Weights of a small transformer language model: 14 layers.
Each number is 128 + 24 x the weight over its row's rms, rounded and kept within 0 to 255. Layers, rows and columns count from 0. Numbers have three digits each. The size before them is the row's rms in percent of the matrix's.

# gate: layer 11 MLP gate, 640x160, rms 0.148, rows 303-422, columns 64-95
# up: layer 11 MLP up, 640x160, rms 0.153, rows 303-422, columns 64-95
# down: layer 11 MLP down (transposed), 640x160, rms 0.148, rows 303-422, columns 64-95
gate303 100:174121122082158099131134148094115141155103072121183159122146072135102117101140099114170139161121
up303 101:104141110115115088132129177158150140154094058116119138144104104120106171167120139094107159190123
down303 095:152147169158118103121113071104150114127145125100132142135124151161163133127094156121134097144116
gate304 099:125160111106111136116121166121087104146106117128141129112134102147121111125125139139144149145136
up304 097:114182115138162144146104141120107143134140127134121172170119127151138097118096051163115127140118
down304 099:142129106161105098122134129141200126089164119142159127133129112098146148108122100143121122098139
gate305 101:157137132148146112107095135096132143118093092101138097145167155123202148147171136132147136108167
up305 102:092139106091141131145127114082131086175142131147118172086142130139137096104103120140105159175147
down305 104:105136094157137160167134068138133122140140095132123129104136124142152086126159119161123150127170
gate306 090:153115101120183135151125105178106124137154146134097124120132172143124097136108138156148130122112
up306 088:094162134121128154129140170098169145082131134125138133134107092104115159150137119133128127152153
down306 091:159134104173183124166137158125108121114115158122088097139103123119144098122091159151133098153107
gate307 108:087108109143146154152125133082116096110115082096141123125110121176138123109098140133091116116089
up307 105:137123171078104174125124134142192135153149097125119123124104066102127094145124147121111113129097
down307 106:133165122123140139121162115084155115089144120120135102143099130131145083134105142096094145159131
gate308 100:095120118167108123122100127164120120076157086110133135095124122113135069117118143113112097147143
up308 094:104114134127109105116112126125123139117149126167153086155095137103106107144109162108149154136158
down308 096:180168128092110095110153092134119188126127112105119155117141120156106181152123115156137169121101
gate309 102:142191145099117125120120118090112126102145141135129146119112123155106165155141117120111125114112
up309 099:147117154145100170125139139111132125152130152149167144114146129104138111114139144111137181115133
down309 100:132114137156113123147106110091161175136127114141153112145135132141102123123140117167112144135132
gate310 097:136144097107149132066156113122162120126125103158131091134123150143110118101138093171134098116141
up310 100:137144166137118126134150087095155127104133120125117136131140101164112148095121189127136124142129
down310 105:133162149136080123169181127162150108149158115081143109105104123129113128118151127145122129121077
gate311 100:084119136118114105121162132136130079158134099134101088117139145186108114104153110121154156118137
up311 103:148112125125139108180098101093108107126127098108095126143161111100133124092104132166118132107127
down311 101:151158126169113107172120119128140122110159103096171165125120138135164105112137121142157109171096
gate312 104:074139094148156097094154121123105141165103120123099159145095155061117139130082069138155070127131
up312 101:143144147169141138131127123174080152132127108120112151125126136109157152195085127105100157172111
down312 103:134112146163102126113149131116112155144140161073181165078128114096163108117141118159139083110138
gate313 097:095124145157138127102144148134147141123059179131132161106158118145109141123112120110083138125139
up313 094:094100139124109136125121080105164157094118124118100175141120098097136134159150074134146108173108
down313 098:150077108115114106093093163146115102126151147084120094089161142119139146126129123123172110121109
gate314 103:198117101177148146128146092135145129150148101115151141142129104114107147089104103119126126134144
up314 102:183108120129084124132109144143093108119140145145109139161191111135179165137144123118131104119130
down314 102:099095138144158112137120121110120107110129140133080123157121129082123130083144154150076127150104
gate315 098:149121127114121108135149123139159153110117142138138149131111138131113127136099143100108156138116
up315 104:124165132119129143108137182129157130134131147131099135104142123174117132102142161107142102085128
down315 101:110166128144095154129163105164136089126141160099135071127120144167121138122169147114100141162133
gate316 100:132070098157155118142159126107136120118137110071136124112120146160119126122124142113166157120124
up316 096:114125118139116146127130131102101120116135124116158135100106102143122088184142100118138140121116
down316 096:123099124165145165087112162100088113134074172160128100084097096112152115124132105147143122117098
gate317 101:124139132098130113102115122128115118120124088156089159135149125136147100113122181120114117129130
up317 099:137096144165130106105106114124115123104127108187145149163146109117161136105153161062109134149141
down317 102:162104095147143137123078167111112116162104117065134103180135123124127149152117118122122113086113
gate318 100:129107188072111130092139117135168120144136093113148097161124146115125115105132130121140130171069
up318 102:105129119135128142115136116118135130128140151126115165144122121119138185152137140109134145091160
down318 101:070109135166165123145109142155115134103136115135122144125145119136094137095108120172153137150135
gate319 092:131133156120122088151172148107154148111154134133071145168111116134078127105131155158092118112134
up319 093:130143106140098147110108126094133153125150110179111118128089154169120113140101094134124113129178
down319 093:096105152114142143131109188188106119105147152123085131131115102138101194182146137128145109122111
gate320 093:179122086158132094118139183058144113133092126156099114124164131090084085085099124120162132123135
up320 093:098119147104162114124104123127134126108121130173143106103181065128080137137095140115145166112149
down320 094:157163144114125115118124104142137115142123151137149158129182143081126123119124131113103151091109
gate321 104:113118130127132113094083131084132140120094102116124147098146088122116118123095129141125136165126
up321 105:113112119163151078124121123130103116129116119094128125149145113127097162164129155142129142091123
down321 106:095121136115098125132099144088124129115114118129115146121140157131111167160156124086134129134125
gate322 109:127128175132124146105142155145126126139099088122148146150145125113138151100176129133140143170129
up322 110:122117162133119126128161153104138139104097112138063133120152080139141160141123109082113101110142
down322 110:107147145112151126129101103110133135128128134135154131142162096112138105083135093113158136085140
gate323 101:111104127126137136148097147171121121134154087125124067132168136139140095162117165196121185163144
up323 104:134134128138129144078113102063138161160165109100149156061124068111124134161187130128142124110148
down323 099:133083123133118141092149164129107144133120128089165182149134133159102101100148142135126134144120
gate324 100:132110144165118126141127126113150144103118121152113127095116139156091160122096109087137093134139
up324 099:111140125163161105130148101157117146132151132113161123122103152119142122109162133131147115132118
down324 101:065180095095110164110121141133109126136140096123126153120099135125099106125186137136124118172104
gate325 111:148151146104124108092170113134101103126163116138183097124122118172094099142081112081152151136164
up325 105:137120106145124130125170147147098150099084133139149092147086132147121180194154078108125159155136
down325 102:153112090134131137122105133138111137103123113133102143130113147107128080105122095133113140082168
gate326 100:086132175132144171116087186141061129099093147117183152161122156136125146159136125158112120127170
up326 092:105099132074110136114093166146090156129114087118179149147143146129104144143119152118087132086121
down326 094:098146139095179170153088132142140126103123139150144124167136090122127146161111111141116156136128
gate327 101:129143124146125132136112164106116149122096157163114136144129082116127100100127149108141070128128
up327 106:118134144121134150104129119135121111131114170136117132111143137123163093144136076141097157138090
down327 102:126110110112115099098078094157140141089152142133124105158101146108119102113127150107077114148150
gate328 095:143149113077085098174122126095117122153162113128146097117127144102109157131100134127135123125136
up328 092:112107157164110160094145098116070109110168129123111128080105112139112121160133133149177137157128
down328 095:136116087144134119139103106139151141123063124123087174112108149134126073150129136111125112075137
gate329 106:151143152155139123125137127106102124131121149116138103111109156143097135110154127142138185130117
up329 104:137135129129132138152126120154156127126113147117121095105141124105099083097114096126161111134138
down329 102:138146064128121092150107138156147133118137124133154131121111105105146130121114149120138165151130
gate330 105:153079138169092150104116153122111133098140130146181081128148115108144125174174127121131122172151
up330 098:166123128133134128106120168120099152103158147099102136135126118075113116140135138141129112118111
down330 099:142139152118105135117113171102097142170123211140089143101117136084123109124118130121157110137176
gate331 099:137122099092183090068129126134138075151168166133153107136165130172117152086110155101125155117129
up331 094:128115142072155111116094126144108118142126140126143094115124111102132117054141159129196131114101
down331 096:107160118149126145150139106098132161143110167167095134182154124140131137141144152149178116113107
gate332 096:122128129163138108123121138138123144119180143106151101111108164148106112135170145142139127129142
up332 097:139160146088153134138152093136116151110090172107179135184125098130142150134196104064111151088130
down332 101:137151148126124142140132099134123067114157173157149149122087129086129154128131123140089145130112
gate333 105:130140130115109117109114097151104119118112124118120138059085146132136193124140125163133150110101
up333 104:099110113158109133128108139125160133157166081118109100127119126112086136115149148171158114137129
down333 103:081114131129119154133119096126131190083084152142127137157124165124121184135123120159127140109097
gate334 097:124110132096135143119167096126132096106099153082134097166118160113104154140158138146123085115135
up334 091:125149156116131136146153132104115137085162102089116116094143122110123118136106151125158121113099
down334 097:102175132099169138111151124091098120086116154169121120114130145159187115096147093153150121132125
gate335 101:146111110111182105135130153148148094079117118083138121141145163127107119112162097106144108121093
up335 103:126109128140107124127140140111152148097122113104159167092151111125092130144157143145091098107130
down335 100:106147123140132101126109053142120163150158110148149151141127093095101093149101162135128117104141
gate336 101:173140113122130115120143108120146149111104103098076144133148104122146102115128113091100119133122
up336 101:132108159110129147103107168120091116138128124132102144122124133136061131188160138137160128100140
down336 100:138091098160104120100125127141113135109145124146134114090099074112122131101112117090121159101147
gate337 111:127194107135148130145119106151080119124112091116159126142160166119108141151123136163151145125088
up337 104:162105144130172119166149131140137103148121113134150159095132137136115139119123115163109142141114
down337 104:089156105155114124173111121121126093134139052111135128129139154106117157143110135142181122152130
gate338 095:139085143090129125092149082115102160149120084138131121160149142107057100129092101146176144121168
up338 090:154087130089118113144179089083133130134143110135144123128105165127090161141135116150149144138133
down338 099:143072136124079102131120134109085113151148139145102148127118085100150175138128134141130108124138
gate339 103:115121133129122092102151121140165123060103089129125115133097144107119135119111118142098155099132
up339 107:134146170141131116121121144154178150088124109126112102122120097106107100125124183144095158151157
down339 108:111141170119110095144123119132122146141122132134102106150115167141127137120091118145140122133114
gate340 099:122117135114105132140107097149133122106145161153159137102112122093074158122137120104141155140221
up340 095:180126144104144127135124156102144126166109092132068102146139061124133118172101149105114150125120
down340 100:102132085124162113115127122100172150136129142141111136115141156104138152126132108106131108115109
gate341 103:107114091128174144112153184135098176158130105122117124085108122106137133160147146091153124153139
up341 104:113183150115134122138129143108104139161119122147083127161112119117140115119137149199139117143176
down341 109:145124121114129088141094138156080133120158119135107116129126152138138136132130110112137143084120
gate342 102:093143116133116131085126114148103112114156098146125094126140110131113122101132190127167128144076
up342 103:146087109115160127128134131113145139160111100173101120151162168123118102168189130124088138116128
down342 100:136109164166095096096164180123134092123109077117116126122161112125149143151156081165109114125154
gate343 102:145144153126143134133151117130116130108164091112148121127174150122159133104134099149085142137138
up343 108:127126119107150123137090091128156117152124109160133154130155096100147150098171147100144163138121
down343 103:158121165134122111162097086166115153165124116125084105163143167106131123138119120119149107138119
gate344 103:130166113144134115091135153110082124115130106140109113074090085157105103125132110092168134128069
up344 104:125178148104125113113140121115125163115139090128157125148107139155150137135108123115095136156120
down344 104:193186134141149134123144141132122115079138100132150133107110119102148159099087106066136120108137
gate345 097:139123129151168151163118112128088156120148129108110139099066140142087151125120103107144111136109
up345 099:116094112125084141125103125100146092140141111112146121131114104130150100127151148136149098159141
down345 099:110141117108102066090118113129118171122106146124129104130104130119131065129137119133134145172149
gate346 101:092110120149115147130177144136142115139114065077142112133129115134101182129129068090122136084172
up346 096:107140100106136138137136147117100153149125157116147128161131118128125128124139131123172080134141
down346 096:142126149118107161154097167110115122092142140133116144106175149137097089122127131177138097117104
gate347 095:124142164132099130128121116102112121098131105136159137113154129116130157125118115127161146144187
up347 090:110120121126138088114141159127155113117137126090094134118124139149101128162089155128086126131125
down347 091:122148166096126135138122115106097137139170187145135158144159118105101138122129109133116143120141
gate348 097:151196103110140158146144121112129126137122103124157122127083169109104120148109127146124146122112
up348 098:090111152124119140077064109140131154102114177121133159124122147142116147124125108104151143083149
down348 097:108146118110172133162142103120148114141149159117132137131132110162169115108138080091123143119133
gate349 099:083152112150091144126116123160164118116128120166155104096131152126088153100119117122108113124155
up349 094:134132152162137196147126117086182094133136185125099081129109102124144145110148138146150133138083
down349 093:114094146151110145113149107176112127177138132123095121125056102127167131118121127146097104155152
gate350 103:119099131120129136168130135086113137099091115099116114132097121115094115115105101181145130070110
up350 106:154095123137159184116144127166114146070123170116123139132100128188127129120122133151146103113105
down350 106:160129079124117105087146103155160119127106162120117124131130189158138127108157135184164111142178
gate351 093:095146098115149119126141103094089087107139141118141106121135131152107124121107135169136141116112
up351 093:080095123109146103133167111090126100137163142129134132198144114193134102135111101142156149128109
down351 094:135130132091087146087148122075144188140115161178145143189148152112098146149127131139148140099148
gate352 102:135170152137154144158110119099123177125105081111137136169137135152101148165129128106084173123124
up352 103:166138123169108135102105158118104170138137138131131101118087112123095128125146152157097114115167
down352 104:122106093131152118125125141095137117149156143106112149149126128134124127133122112131120120131095
gate353 102:131176119132138146147140105145176116131129125176154142136147170180153127141073104142151118125100
up353 101:120130102119127105139159129168124136143125088108076153109085130108097124159161160133100174135107
down353 098:150126144123122133154089153130125091129113139142169135105162123144116092152116086128122165109146
gate354 096:106150155145113142156142096153142127120121142157137152102112184150107122147131140174129151133137
up354 095:079116135111114114142141107148142135110135104163114142140107145132093151140147149134118127153104
down354 095:114128134146135134153105118135124131101148140094142171124126136156095127120117165128133138139149
gate355 094:099167141104109128108137125149085167173171120165118100116111108115105168150125114115145111170107
up355 095:158128076108109101086147160154163108177130115138116107156090111159141122109110115107166117123112
down355 096:162158106127134095131169134141121114150130139131147142121131104117116102136146100092130147138101
gate356 107:137175154151120100158139194145071081114169109090092113121173115123089145125119113128130133155128
up356 104:120188178109100119155090175113097115089136145098140136118139142133087077132155133095103103159148
down356 102:098133150142090152129108149121095136171137152139154143151185119109094140091089148139129106135162
gate357 103:123104131115178103107136127138129145108143129127123118084096173123136179129148111152110130080151
up357 099:127152155131113149138140107130163141151045124129110086138129135139151102122116153126113135094179
down357 100:113089144088107111114135143107120092147116133111118118107138099098131139139118117124129172101146
gate358 101:138136132116110110150139133123137143134101150096121113157161122117096106145108102091102102096102
up358 095:107156127119102131115117127127080134122132122116104094130101126087110140097146170145128130129141
down358 099:070124149121131126106075159109130164088172164125103103129129157151089126132126112154139142130135
gate359 094:112153125153102169126112133138106146145109157105131170132128136127148129120151158152124147107112
up359 102:154118135133150149120112178123092133168077144100103156147083138120109129131160170103135140142123
down359 103:122174166099090091124114104117209124099129117092144117069127110144108113124131114105119159127106
gate360 091:110143111159152104161148139166099133077145089124148160139101112106118112129121149171111132128063
up360 097:172129141143083178125154146099149170065150087121158172127121113138127098138098132151096111140092
down360 094:146160167122135137148144108131107133105152123162122128133101049120099124117133123153139106137094
gate361 102:124134135129142135122111144113151097143123132137103112158135106126115180131103143142178130091146
up361 095:128129126132094070141140136125098153090099160097128151126180091082142127119116142134099150156097
down361 099:119092084133181116078086116137160129142142119131114089094129125113133129148124134147137149128102
gate362 101:079157104131142165107156127155126176166114132111158098093081126143114123137171148157173120163148
up362 097:190132164110157105111120124180169169135127145123147106081126166127172145107079144135134081139100
down362 096:071090128105140116112135140148076160085166151106177127111102090110139136111138148139112126100134
gate363 099:141102132131096133150156099129118138080105144122120131143099131154121133158116123125119130137127
up363 101:146125148124087143117120145130081106100116072171136103108097152131119123149137107125092113127096
down363 101:163140134120116094097144122142098132119146152163117107116116170126159099110141079141127116152207
gate364 093:130159138098177128116169115139153099124141127156166133178126137143147146133115137145081117139135
up364 094:138131145102108127167101098161128103132114114111122142122122120148052077154085142163139147131130
down364 094:097148106173104116084115122118118117131163115120114153156137128111100168133147142120117130084106
gate365 091:114140113165166104188158122134097135133137124099102133113119102139139162091135149122155106130113
up365 093:131130128124131128124121119118139103117126104067108140135151094148141172130157128130129086148115
down365 097:130176149127101101106118131140147144136160123114107132160123130133149165166117122170113131176166
gate366 098:100125122122156143104121121103120153121161120113107148140129159127132114150132138129100143101119
up366 096:096106177128155129091125150143139160163103129139151129120104148101137150170118131121146137118114
down366 098:183154117118127122142110142125129103089146139101152148139143109148188106107105114178094117137092
gate367 097:154121115156128100110141128151130151138139128100097114128106133136118114137149081143110175124119
up367 105:101133143128184136111095098098101119106116126159132127155138091132122094152117133136140104145147
down367 105:098137116121123120141093121185153134159105162158130140127161147123080127080135116115161102139128
gate368 106:045124132120121115106091100104078121084164085151095107099148123137071157131147150119117133138090
up368 104:151102114133108115161109155145102102107130120121099098106149192076109068114114122145103100133141
down368 101:122141104132127124154143105129121110114118116163105097124116097075132128121106168086129141088111
gate369 104:150106115156114145085122150174121130085122156143140139117116112097128176116124092094139136141149
up369 104:092148144131116135140146201117123133108091154123141130145162151136129143089097190136107112157076
down369 106:130106157129174110118135117151126119164105157151146156125142153171126136133138094105137105090153
gate370 100:134108107105162145069152125113102125138122148117147158121103124126135143146151163131098134144113
up370 103:119136167123082155117137087110108145106096060172120139137128144132178136123133104141104118089152
down370 104:154137133130090197126098121100134158132105125140121143091099100153131111110071133138117153128117
gate371 103:155137123114128135183111093122120130125122130178147062138130128117140098139106118146094127117120
up371 096:104095119128138088093169156046157077115134169140163108107136131115141104110107130166131165142073
down371 097:113095146184099118153139169125150099146108146107161085152145116119125111108117141153121136114174
gate372 100:150143167192078174074147139137121147135158091123112106143131126144120133173124101138142116135122
up372 100:198140111167123142106124152113082127149179147124163101137116153134094079121108116147143124123129
down372 103:142146121079141091138139118132154138145115101164133109098121126119123106113117088151162141133147
gate373 093:189160075124109177115126137122153119122163093101125100085117101140169135122125159112104136123183
up373 096:162104117093122125120091125150139138097188102131135165137146122150100139102115136111168130089149
down373 096:091152122124131125115101122147129162128166138143136150098132136086145159142145179134113105136155
gate374 099:104113137135158140109130144150125110149161128127205138100135062108130124100102119144139109121155
up374 103:131121101107153161139109137131118138127086099165201132119152156140143134071124154120131093135094
down374 102:170093138150120146138096114152107159100125098167095148162131141125105110138153123090146084142134
gate375 098:093101128121135120091151126111131087123134125145159142117092087162126156105134181071125070123110
up375 093:127123092127155122091154076126128077124135130145164118125153107157159129116175129089108103068120
down375 102:159088154111114129121122131128172133115127122124153088104176101126152137113125133136136054127098
gate376 093:137110097106098083133134125120132124103128116147166137135167152113139181115105106098132156162083
up376 097:135143148141129167144144095161151137154105152093096159158134126123052166130146149138174145148113
down376 098:140156143120135106127140095149122142154164151110127118090107125152105127136141165136109099104143
gate377 104:115157113101178122140152119115126129180115101108133185148134127148126121099120130080122153119093
up377 102:137121117146153138138123158145105169149156121098138148134143086109132178186154136174089114110115
down377 103:163127144103101133105133132122103173147131148167162075136124113132119098128124102125141106153134
gate378 103:140135120183131131127163155151151141108129114111140185115157122123118157143148126127118107086107
up378 099:141145132103064090149133150129146121145121105091124134133137085125139121141127132123135136173114
down378 104:124117098114146153063103136103113138150131146111106153141102159177103153063096169138131114119145
gate379 090:133112150133148118151099130106099136171122171122151121123143134099107126155132129150114122156122
up379 097:075103186105128122166112105119129131099104101141138113110134138107112141143100101112144137118137
down379 094:124137115133126145153127094082160116108119128126105143121121132150097132150102136129111159074161
gate380 109:154117113131150144107144128120098123149067110120153152162107155131088134179105113128129099128150
up380 097:115131088166143073087134111130120127152095137133157118162104101129101122111086149101141143136128
down380 103:098140127108121142106161127117124137171125138110132093079095110137118088164099130134133135117129
gate381 106:137127120138154135096115125144139118098127108141176082153113116144126105140127110102129089166143
up381 111:108106136099107128084108136187087139115108121083149109132154092112097165121101111065162114132107
down381 098:159191142102161125107152106141143139141089131105091097117157100137129145153151115125127106167154
gate382 097:165191135131114134108142169165136155086147083143144099116142078099074143110154118076147143137133
up382 107:120132144123090101151135117115138099096131105175151111120146132134090125162139125139163127092137
down382 103:141109148155152071136100177133101129089123134098110166100112106128151114117132115134173114083117
gate383 101:134173169129119079097138138140134147106118075092123126113129120149100149104151144121147095102137
up383 099:122153126124106137126154126150082144112150135155122113129122143145139097109108104157125090149108
down383 100:074142133092136200140114101121184094112086166150127135126150119116078117087120141101133140138138
gate384 098:119142096161171094160138080128102127146101163160144130127123127132138144117119159167131189151148
up384 098:130144101111123131121129147125140150129112126138065134109145140129081178149124079113153114082093
down384 100:143112096122146142130127110123126094131113151116124126146142139097106139107123145143173126152094
gate385 103:115113163113153135097162126107155128145140126124133132093137094123144139121097139160161080176117
up385 101:131161135109114112144109084076151164114119156101163129137126166072147182125157109143140129136142
down385 100:142126093129120137139106146160137115197128116116144118107116119149141143127158156158153097120136
gate386 096:150132152092084107137122143131130092116094113149110161149148146090111114106106138134124105135129
up386 094:157132115152122123163116135120108148121098132132080176096134144122118107109107139126094087120153
down386 104:118141099166132137160151141165179162160116152131129107113128127113102154117139130090168182129147
gate387 098:108129133110124098130110105099163133139155100101089118137097117131123150110094131182104110133114
up387 102:087116116126134178132135118107131134128148137126076116159105206094097117118130132157098107102167
down387 095:100107142149143151146133148135065137093127097119088101138105126113185141114149116179147116126127
gate388 095:167170142164174159140153137137068124141100125127129125095119149090129107153139124121148081084144
up388 096:126171120086161142127156106132150136128090127113109118122116150149090139177170146151163167156158
down388 097:096104151158120092125103114142152139093138198119079178150090109122108154094114114138099076160108
gate389 099:128114107126081131110114115142118093140104089135142075098125099109089160117116127104122155155157
up389 104:112105139126132129165121130101137146121101165176115139125149092106104144166112157119113164107133
down389 101:150155141166121106160163127098137125098114098150119120125112172121124103123145114088135143133148
gate390 107:085160114133143149133129136145120105111179087148126152131114151124128166085162133148162183152108
up390 103:132125119153135164128102124147142122113106115124153158156093125112124144148188146137099107113080
down390 102:110123107107127151143110142088168154146106147133098158083162105138123132138132105156141138148139
gate391 104:160134081128104099054122126136130090124130124137163135099148147130116102134122129113125120153148
up391 102:133129135112146152137063131159141128133125168153198126121108119088131128126121160147114158074133
down391 102:120116116159117162109166104147136125142100119099111130123111123091119116155109129112120145135151
gate392 104:157155156106130126143111138124104150130154107148149088119124172151129095131111112138117174128142
up392 106:156089159111141099165106136168102144124167136113112102173152134135121136066103109116151164124115
down392 105:136137113109121130146144096117114125117143140155134116135110101094179096145120138145155141145139
gate393 101:125179102134148090079144130133114104141081123135149106126131159107112111161142132127110101125183
up393 098:138116132114188110099136138108139126119116141076131125115151129146123141137139144154101182145157
down393 099:132107081125152113095112112140150108091078132121129124078151142130133131127098109145132077154119
gate394 099:151138128114195108111107171111133127115148126131116144134161114101097119138116140131153086141114
up394 101:143161121141117156089090118133100152087136130132155116088117112163136127141089135095124106129129
down394 102:110159140132110157098130121128147119112125153148125154124128110130126157125127106153082155124112
gate395 095:159127156086126079116090118104157122155129108137141156136148156141083102149126060117166169127124
up395 098:105146111112136133143130105096113122138134162141136143164147144117187154132130172122113158069096
down395 099:140075109156117118111113124155182128169116113134138111137132129121120105095153114091164153153126
gate396 100:085137153160158135153176160126140105109147112139124106124096057141165111167128116123134143119077
up396 104:135141160137131119086161122141137085107159110105108160144151133123101094131107133069125133102116
down396 103:152117173109116124122145123126120135065149139085150146089127095132147138085148125149172112108133
gate397 103:096144131115138128152133158117101086083134091071082099100174098111087105118110136113145160137126
up397 093:114133163126083075102101127125129091134103137147147123152114147127130125154076125156100115129116
down397 101:139121093147130136087122114130145128145105162180122113135147143148150135103103131168087125134151
gate398 101:094144164148098093114153122110141114152159127089118100117165141160156126157138088139135082114104
up398 097:127118177080121137112134137107158158131111112100173136115152090125140142116129087127127114158115
down398 099:135124114115116106138164109071118122150154123112118119138163153137141128130146118112078100114127
gate399 098:123131144132104115164121111102128097095128146163164173100107124173114141121136144176117121156108
up399 100:140094132150155124088111136112107079099115122109133119113139127126113118176159143132150118065111
down399 101:128082104126137123140148195092175124136155092111118162104090107118102119097149146108118144142106
gate400 103:133127105142103146126143124127126141141141126147107108120146088153128131134089095127103124138125
up400 103:162104167143128141120132139116136134104160148126101131119104108124110056122144156179132103147119
down400 100:128100138132129151146137139154145100116097150097133118093138181112095120128131105151055170132122
gate401 098:084139113103119121147056159134139134146166123156156111136104088113119160085099126127115157122148
up401 101:136101084152110120149089124123132114114122148127106166166125152080106161150112115079093121131152
down401 104:101130104100129125146119123112144078070149126120133106122132173148093110126083116134095133100118
gate402 107:101106109127145094114144119127116162087106116113113131074145126101116140107115089069124128091120
up402 111:069078102163161133134145126127138133161112117114112159114149113087121121140150153123140101115134
down402 105:095195102127128136132146163127109061121100142139160094098148099116107145121128124129158116101099
gate403 101:161180151098144098123146146103136117135142138165150154144092140180107185109171120118106147136133
up403 099:115191152116105100155151169168153146125113147147098152154142099156120102116127105113090127169084
down403 104:097151100108115104122137092102115133183091120125140117111148089161105088132171157106137087128158
gate404 090:172179128113113119126112125134136176152153106143140111139104116072115117143131154075091099123070
up404 095:114133102075077124118138111095135127174116115129150127124139145129110105147125105148137137138140
down404 094:119149138158129108125109145121115142098138157156120150159121128087121125113149142140107157130164
gate405 105:086158136108159111111134187071116152119112125130183108165135140144075137126160164128100077087102
up405 105:102134138121130108129142098114110165173156120136130129140137058131139114105097138100125138108159
down405 111:124144098215175096130179144154106149137126135151130119125080119142115105123107107121151154130114
gate406 095:140107123147147139118156155129113116124146143117116091075107104128121122120085172143169133157139
up406 099:089130129145118099122124123129098147144110107130088085108087117142133107121137143116158126174147
down406 107:085054181111106109117114139158131125132129096123115092124135123127091130130158113113173167141153
gate407 104:101137092129151175093114139128138144095153130135144112154118140130128081073149130082135111106064
up407 098:107101096167115132122154130099122097129110152147114104124105145105178159087110142134088070142087
down407 099:062134100144175140141147145141144143093111136143122098088125086128160155142120111155102125096123
gate408 114:168134087071100169117130126114108163141106145128143125096110162184133108126138123130115149137088
up408 112:177166186161111118119124123152147128110136149164132144139092123119140128089115114110138109091155
down408 091:119111079147155127137173159073142082144077141127119079112143164133158145124113121134111111146145
gate409 104:108124156106135112095191143120162119159136117087112125118158154162116180122085171134168133160096
up409 100:142111134126094100109147108157152110147103174144151135147115130108134083110066147123148130104108
down409 102:120139119119089106126154145133133132134104131112169126154109121102144112124071143141154116146102
gate410 103:128125136123134135110144131123136070091145157107103127131144136108096137141187132129120107121152
up410 100:111143127186108146152104169168147117130118101107111127118109134132159136141130116135098125138144
down410 097:125130154143124111154131105105116134154071176117109132102109115117083139161138127116174151129141
gate411 097:147094184106152163145109130164105176070120138161085135087123150131112160113104100116141135116118
up411 097:124166124115112149163117193160107145138103124118102126158154100093122139156093123094158188113125
down411 096:097121135141163163118138097150154137135110151128121112113096155126161066139124076123116180108103
gate412 095:128129077154151159124136154129145168078155123132154148075122127111125117097147100141135096137119
up412 098:125158160112134089166119113105147126132075120126134119186131133140140119180134137113094165118114
down412 102:132177129135166135106110128143093136189143122112134071162156116149145130139151158127114130144128
gate413 104:159138126131155129139111153143113161145134098115077117121113124136128124099138178128136140115164
up413 108:165122137130110117134173142159126130166156103103166114107140097139143109137079112131115108141089
down413 107:125137112166122113199103179113114147142125140122160127183125137097135099129183133126126109157121
gate414 095:112122143123092111130097158128130118148128145117153103130117124105092131094108122128122142126156
up414 096:127131082158163114121126124090147143110177123080141137142141170096140142135160098168147105079139
down414 095:151095147140119166114134112117141095114137116130149129134102150138118122135128117119087107123127
gate415 098:109153082095079080131145113121149179114119103122120125145158133071136118115102124149143139130145
up415 099:104112128092136153094154121131107091181121153104117130126145096148142166117132083129147093131118
down415 101:128109129145168118155101129123147142193120158136114157145110144153134154148129101141122154114140
gate416 105:156168129099070150150140127087150128118136075159119103139139107135114134146125096177108105186160
up416 101:128126143105090162126119129135158150110121147143126135105134139142095129133165134128138103145153
down416 105:147125061101111129132097134140152089080112109128122105102195149178132138135122104122091166129090
gate417 095:136125115134150116147132121141073135177119140138119126103166096110099141138103084090116108131109
up417 089:200122099106133148160131103117100135157168090167104089134108176121106110143125120115123147118156
down417 094:119130134138115105128157141090129107127156128106121148096111121086137156142134123137173124096146
gate418 101:137139158137115094134101116141109099088114137132141082116129125153145149102113094113087094127087
up418 094:126154153121107104137135142119132088116159165132124145096146170162162139161155107124117081153122
down418 095:128136106104118163108126125112131143142110152126137136127089138109148154110114127143162149142128
gate419 109:109130150114121086081145138123130138134123108101137123091140145128121102075126148129102143137130
up419 111:101176128128152145170126134125133112122117110141110176102193082154108120115114138144124152123077
down419 106:136120100115124105135112131149166161162161119129135141122133127151098099091117148111142136150109
gate420 108:099121088172111086110172179148103107126158112103141139126139171153145126097143143140148156118107
up420 106:149120151095150153126105114138119144125140127122142115104120170151132107132175097125087155109176
down420 104:155104098133170133127165104085119120114124154145139143132125081140162144115130134151075094128106
gate421 107:113161129148097118134101158140126151123138153070108138100198123121145192127138076092143150155106
up421 107:123146121162107134103137134124160137118131128083132151168153156128182110137136092120134101075147
down421 103:129106113123154163117125139105113108115132108156111156124110124129186131121125151154164167127136
gate422 100:132103102134149141097133162115121159111124124134159145122091114124140184115121120092090104104130
up422 105:108104160140130130128151134141136130147140136130116132131158132110136118116125113151154140138138
down422 103:085095125153100134120133116100074129124129139100133147137125129136161149099090183101103142127112